config.yaml
head_dim: 96
vocab_size: 1024
positions: "rope"
weight_decay: 0.038
Each number is 128 + 24 x the weight over its row's rms, rounded and kept within 0 to 255. Layers, rows and columns count from 0. Numbers have three digits each. The size before them is the row's rms in percent of the matrix's.

# layer 8 MLP gate, 512x192, rms 0.101, rows 0-131, columns 0-47
093:152129141116123122096151141174180161122117106142167116096152147162171121130147143081142129115130157114163157133111118180105131126117140138115117
092:147133167131141136162133094157134106117162113097143127135137128135107089144126131148184165164110168112108124133089128146130138121143137126147128
108:124121067120129151158138151081186123110168148131103138135135136173124186070145108101159104127111126153198105076117101123115139123121101118147165
090:136124101135135103132111124139129129136125172138136114149124091167144113114136147131102126155157133104136130116136134193122166147131104154150037
099:115154098105123158150135137062080140108094124183144140122108156101137142113158128134105114146077122112143089098128152114095074105159122150132118
104:096117120110138171154138115131166159121156132137107139153128201085156140102151124112119163122108135126110125103128146160103109110146155145122177
094:166138188153149160119116162186133151134134107097158086138143140152132142141116181156088102131155096148155110114120174136182129120123150107193133
104:126155147097127143073145149120124094151166130187069100153118103091120082168125094108101115108100134072121145134092111130122089099126120131113094
100:158136164083100139128134111163135145073151083151121119155112049121175117144149121139123183150114133128138126125117140115126141135120115155105133
096:159139134129107103107112137152124140095102101105128107118196126166148140139124110104118115169126117058120086131111147107158127124067120104140176
093:105139200115107120070148101130186131132154104180108115100155148136151138140120119091114115125105082131118157085119102159099116086103093139112129
101:113164095149113129128132099094123140182143144131144142092138114151078083138126131176142108125112128131104130124135131141078149126097136145119104
096:164131148160130079140126130113101122140107132144107139147128140139148161153126111100141135085101127140145164130146122166117092110140117164163119
085:156143155111109082128140126107126138132146097124074146122092150132140090170178119115113140143099115152138140133107184139120159132149133197096125
095:156134115148113142084133100135153120149101086128102110135135129152153050168130097151166128134134134128098153126114131136110118100117128152152107
096:162141128098118128137101189132117127118128131162130134145144089149128092094137123162128130143125105164131109099122120165162153117139140126126107
103:126109101120101120118107112134164136103142132098119094146141109095116141148110099123125164179131152092121097169165147162146164132128096128106115
104:139120118112115153136127126126132142117091104146101090142166102125072127137182163116185124121117122111109104110095135119123172094099128127076140
104:126135109154131104094135114155135086182171136161149096117140151138117115156116113133144117133134120167140141132179129154111148130129087132109138
100:142118133143140132066130119127103126184190155089152099125133108106123116166107128155117164118111128159121141141117133159137111113163126146163107
109:144117110127146155137098153133136162140126085150142127138145119117122160110087132122102105116123158189112094178147119158139129109114072159141102
100:126132084140148146117170125134107134116178119094127119152118100116177108132142147129181162100095139188164160164107149108141104123096123162166120
109:142148148131144138144129138152118110142167108157141114127136166086131109138149151162137130152142136130152121134122110136131127109129091166090124
101:144140111099089113136169180144141129132134089144108126132150136107181113119108104093177106111121082098086114110099146136075105137121151113173135
103:155110150135095095105147148115088174165124134162163101137132074087146130141115117139157107153149127144128109140114162162117130139130084132136124
102:143129107128141156122102144102106135125114162159071153150137122110130129132132111160118103122101133120091143124111099106126104155093140133154100
104:180101097147112105148105137170151098134142094120132097184113126116123123120166080126116126122126102130114144104113157128153153145148127116107118
103:149128152134141139110122136126118125098141125156116140153154128121106120121141172139134154123112124181102100085124142105093165119146148124157069
101:139127143141095149126144142109126120132151110151107146131157108125148118113138128076125121106100134132130114100129149141124092103150152139142097
098:157117151145170151140132100108078103136113125113197150116107147142122115137097119163149145144138149126152070108104126150133141103134109128138087
103:120144132178118167075117138125116098104145102131120078105114084159117120129101150095128123162161149166173129153158138126129119117125136126118117
099:111160152180149138157113159089132131106115175166139092086141133149134099176081120107145081095152135105101109128120149140129135134125126132160143
101:150135179118144108162139121131139148120141113137123154178103108140103136134188128114143172159139154114150139112130136130102112127164143153161102
100:126116138103106141159165079121122082152147108157134150087104143139125173110155099085181113098167137148135126145101164143096159067146143150097122
100:107161124133123167100149127135157085137155142172102164131110112122122095157119073117141133141131121096133113131093114175177124184119089147167132
100:147134147125142085122108134108143143085143106138114120161112110133136125126118134096150102078113145075134098136093092129152096128122136106122128
089:112093110119134150143112142134140143112155120111161099106125129101154160119093128128097132119100123110126112073124109138096136114117094103117132
110:088156160095141126117140099112112187124125110163129118162116117139144133129140111138104148108143116126150103147166140131121153107155128119097120
093:150141144095129110110162120137108106123106121103087130112112146126088103106104140137137144156129153101110168145131148144130138159145129129155107
096:082117093084142110099099169150083138143163133095118154098155171135190110110142105116114132110139098123125155131108154111145058148106149135093142
098:137123088161107104147081158157096135191102124143139155141123118125167103140108100108142142170136157132146147083136125160177092136109140161112126
095:097149142143092093130117143122099132143129110135114140139102100086158107162105119132073113178111137130146091135145149156097133165086115169080125
099:161132122152119099092158142142145151073130107086145119115153128167186146095134156146115106112120140179101125113100125134115149106123146125133149
095:108140138101139160147156153116169148131174127139131125142141097148149120094130132113103169163138140136113108164133151186091141121128097180097080
103:137159113100165092129092180165165158095102125131110114174120105100144131154112112128159127140133165145129154107139139157120156127130131123133127
100:140115142121114181094185129098198153147149124095128150101144120151168127083173106102102156113100144123132114133114111125153106140161144161114097
103:166123106092134115133119150155132083118141098112104088116126094147135125113153091115127168066110105088153094133111145128124135107174182115120136
097:120140152108119090126165092093105119130110116097128138092144136123135161099118103121135124154096104155147117138138136137123125130141122150148114
091:117151171113086153120099102139154103113128123132119143167163125157101145115115105162073152126109095107157136090122099137141135133084132174143074
097:116121102107149135126119183144138145106091112112136124156086092115103103117112129111136149128133161133143160093163149169128132142133110163123076
097:127135167098155134198146121132121122140138132138111147156114081140120102103139091160133116114146119150126089140086170131137130102177153156068093
095:129145139107107106107115131111155110146090070141097118134148158084131137128094161092153129133130121116120143090102128169098126098151116120159165
095:124126152134133103133149147143132122085115151119116114167103105135125118125107114170171134123121156126111125072124107152100087144168163153145113
106:166151157117134114131122132100094161118133120132161116140131109133153120141105095177121128098103121151136154084102136154136126087097094124141146
101:108125154101132148156106100137152118128096107082126151117106140122137118096103142123158141138109099140082123126139123129109115123143112132157127
127:169146171100112105155164157099130160162096068193134117122177121130155157086147122124129120090125124155146108133099138151135139099161143161119135
101:177136145133163154126105130118109135120136126112150118140122144079140118105113153139143146159154115077152116097116132108149143135171119137131119
099:118138137092138183126087131150124119124195116130091131164128143108126103143136173110146134120125083138152149149165125126069138113121129134121084
101:105153127107150128122131135131183135091152131146097158090146158136146120104164116097099076115121136109087156121128137121158134108126119128141119
101:125139156175099128125122185113124203176122122119106098155163117161155140115132101107164136115120147112160101148132134159113182145124116098118094
090:142154145158085117123150122120125144128120114143166121141121120091153109141133139075126094096120122133125111161129142144146159144143108137136147
102:119118131124159087103143154109133127123156132114084101121118139097141131138148138153113110119105132148174131118129134121128119162151109136103137
091:130131113076122140136111129161185119089113123124103144137139081125101134140136149146124158133142156107118079110114107153089137118129133132108097
103:126153135131108155100155152094181085159124114176156139144149136123113126099134120143148102097146148092109151144072105114123093080150141120138125
098:092119126173130146104144145140157137149070122106128124110178128129145155107137146120119127098146137131099143121140157133146151138126117164121122
096:126122145145129116146094148112082147090135145081126095155111075145145154137120105130188142136112131140124108153098191130140133120118111127096109
100:124141126129130118102084156113162118127161174128164131145140139147148134112143089145145120124155095161135123097113137150135126100114077126097121
096:114139192121139115133135157155162150162104113106126129163163133113090116097132126094127115103113097156170139141138156152127149105089103173109072
105:144161096113151122135129127090121144135142112148111100126136103119167151179131129139126172113126129155117156115137144132122109113136124160137130
095:133135135078135131111133154106139112123106106109158137150096128101093157148117092130140161124108088127153096133146142143123111123133098095078134
096:121124144118125124114147152109129115156148136139117109166126123128119065134133122150109105100080068109162156140078100158180076089128095133099146
098:161144142141110125133096111118155168130104092138084098129108122179119139121126132140110127104131135115091090131108182127142144150139090179141145
110:138171156151107122148159138152112175147080143137130127143109118152139098149093130140124122076118118091125141102066126132140138126153119103096133
105:135178106111154107131112143135132103120143132116100105112137100100125136137085112116138129180151096133103165180126058118126139132132125117125130
094:148128143108154134153096130120134085106144123177119125123140114197125149145097113140119159132135082140172141106156101147132096114106146141075113
115:152151120151121112181146118118128144130115106141118097126141121137140148159113104137142166101114130112140134069145111182105175151159149135092100
097:099150137136096132173135148131152098147126153158123077130146145112148120099135068117114060146120104128127126146163097160142134149126165118157134
106:098160086118160153150133083126100129157087114149091108165092147137143078121167083143126140113122100133127156096142179134151122093158129113141135
096:136122173146144099093124103157142157118110119148095125157122141118129108123143128151097124117122100153124132117153112150140115130106122160173107
107:135123149119116122068133160126164093132109125104147105157165125127132090136142121111160109098131145147101110109166105098082126100166154135142142
104:098139117171103106146125174110168138145096101151109115154112170101131102090157152119151161147123112126126167127148140124130145097085126104093110
100:117134146080110117117153135150119129148162158174124131207120115129138117103150145113115140109127158144151161123135165122123115151125109119112116
105:122141108069102149117155145127152107081129076074083128142108079130128131120133082108159116135123116086144122154170118135154124105130132135117087
099:123137138114122115160145114115092148138141138096133147112106133118149148082058099147089170088138178143143169119106140166159109136147119157150099
096:146138170095134142138143147124099118127138118140064105105099142123159124089087151122162152143096108126094122136121179137088164103135075187140143
105:125140121109119118132118121132123094153130113168147113154154122121121144133150115129118154150141105097133134132152142143116117089105152127129103
102:125141122154136144129133135159169093113137101193103145163088150150086106121115108135118140138145126129087126147144075180082140129133159137137116
091:136117157137138117131158089105108104112105132156122123176118139128154139150128124125120122104102113114155111115126111120120097114097136130122113
100:163121159100135158102104114110088110167088115121148070132139065110146115145104113164124137125157098109123115129105143150137110109116103137140112
093:117120129134173144125142174157116108124102127099149097116099079097129124128099141173115143152144162120126112102101157118137120150149109126110105
099:117173153121128111111138141103158183169125145156098154157074127159121104125085118115095143094081151105139106124137087116131166167093142093151096
099:168142138130136133109068139132159104108094124122128112123128114109108128098114132111128127152088092149148177112143133141137094124133154145156138
096:156104135137062133112137156116136099137135123125095163124131123084119118106126121138125147119135096130132115116125184125111129105101076169124107
092:109158139094157092082106132129112155097133145134133111109116151128154172127109175111119100118121123151153110144127128130119091062145162102115129
102:153125139115133122167120101159168147102159113123087134149161112152142122125163128119150149080117122129157135112100139144153142171113146126126110
102:144098155128085149082147175119145139201128118113168132153137131144135117120125062084097163079110125146104169123113144114097130110081090140116149
096:125144161093150134104163080153093151079187108121135096130114106139137078124107091087172120152093108105136114127120146140143155109113097153134088
099:114108134112122127106154120163112119149136142105129154138130074130112147106103148156101132131102075141107108121100151127140108155103132143150105
104:171140129112137124144148199120150101099175132124112148119113109102166135144149144120149066103123169131123127149121133159116144132142130132143126
108:138146096113106133166105126145135173152122125131129127135093114130182133099136175091134177121103162128187150110125127171162104119129163168148111
098:130131086077141103122135149133127151123101155094120112112158143102131107154165129168163141104100119126133153086182114096131158151137126152129116
096:130143140126142138082156107106131139125154137122093094155136161168119120109074156141110137178116128172142132107140154136133157120124092154141128
112:138128156110115113085137147067105121143162130146145143129143126133098093147068152107138164136065139121142095156119145130154103109107131168162121
103:134119158149110110115136123174129137118108102104080146141151145167141113148108097110144110144129145153128178093126130158131143148116151152115131
101:137139122134123073130114115106134167107144121108097127141121111122158145138108143145118142097091102104103115174160121102128115165129155165129133
101:122129122148119160111137141145115168132138107130137108102170111111169097114127136133130174176128123061087132084113144148166155130134129137155118
100:113154157113106089090166146099142124103138126136084138109107121148097139136139115143117154138075142121149124139098138115103094151174145113113112
102:122122132106165087112071179106151131108141079108100098125145140143129115163124133152093127135128162129120120124174103159128122162131151120164095
096:161108154126125125104120140127135212093091102131103160116140119161151122100100158166151158126133163135135162091102138146134159129099074149137102
113:163131136117136120094139155114149154138170091128092117160163107099155112143155122145142159121102110138109144097107131138109158130155108155106106
097:110126148145112141147160106174146097156119132143116063128108101153138104100118085132144160126128166118070144130158148132129137113149108139114116
108:093125087147099144115092109130146134136115118128145146167172117133113112135157182136145140104122119150089096090118139161081108096105123103131103
092:122188143139128120122112134151115167128120102140122110150142092140140135059123169152112144127127159132164141119105154153092151095136135141114122
096:132116160133086091127097161168150110137156108132137138179107102113095121122138090118102138124122121134116118084099141143124157157117101113123081
100:104110126124143163134105166172130147146101099109147106085116157106113148100115130108123148118120143137123097099144147172131173083134135128080170
108:131134134162144135134112100120112095152120154136133107103131108116142129091139138086137111140134145105140118087142110184131126126136159128148094
096:117120122161095170170132141205117114109086151200106119121114132153146106089152170163055142111118147155148092152103145132097152143126124130088127
100:149125130138113128145112116137065126173134137125155136119139132139111151158099098116092153084141134111127110107105160097099140107138116106159157
108:115122145099129124133104141155129094093155141138123091115148143120113139148102159158101164136101153137153110141172105116131112142127106126132105
101:156122138126132155115087117105134117112122092085165112118090144120124134115164095088145142106128145076110108143086118141144156115071138126135124
102:171118131147109126137126112105070116099137077126104101193118161083147136107125138144101127137089108114138112134119136096141128120110075172128143
104:137151094071148082094142105087126113089131119131142114209148129141142140153115106099181186136070064096148185078148099115141168102136110132094112
101:117118138116110098131147123149139106149112137111157178139140132121157143095119151111159162157184157151143146145110123113118138155131132109145119
103:113149115138068133122146177111098150148074129138090157152123167104113134131168142118085106150099120123128127060098141129111152118163101118107125
104:118144140130128074179119144096099112098148075146104117137152183140114102125167100117107085110114098117138110144140172138116087117160134180142131
102:158123086130152143123138112111163107165143144108108083149149127093142113118141154176141130125114138094136143082097109176133178134143131103136105
097:153146145101124136129145128137137148125131095126109089104145164139171107126195092121138195116126127124140166084118160139091123117142174153135122
103:138122130110119131194157148147140091163105088149124106129110118127098157104168115132080157154113127165131111112135138163155117148113138141102083
096:148115114168100183148134079150127134127144153132109143089127111141152090079132133149110127107141125147130105115160147175135172136123134129114150
103:163127125104119150122139108087116138161118115110097124123101103111146136110080118131104133111098131106150146108075136134118168100107080119128143
094:208126119086135091126163166119144144100128114127092129173116094117140117121119165114137149118083135102130137127135130112120184127150133128163107
079:088162107143148147122124156137145120145119115119135127051151154132140137126145112076149121126173127133121130138164159143089121119118158145082135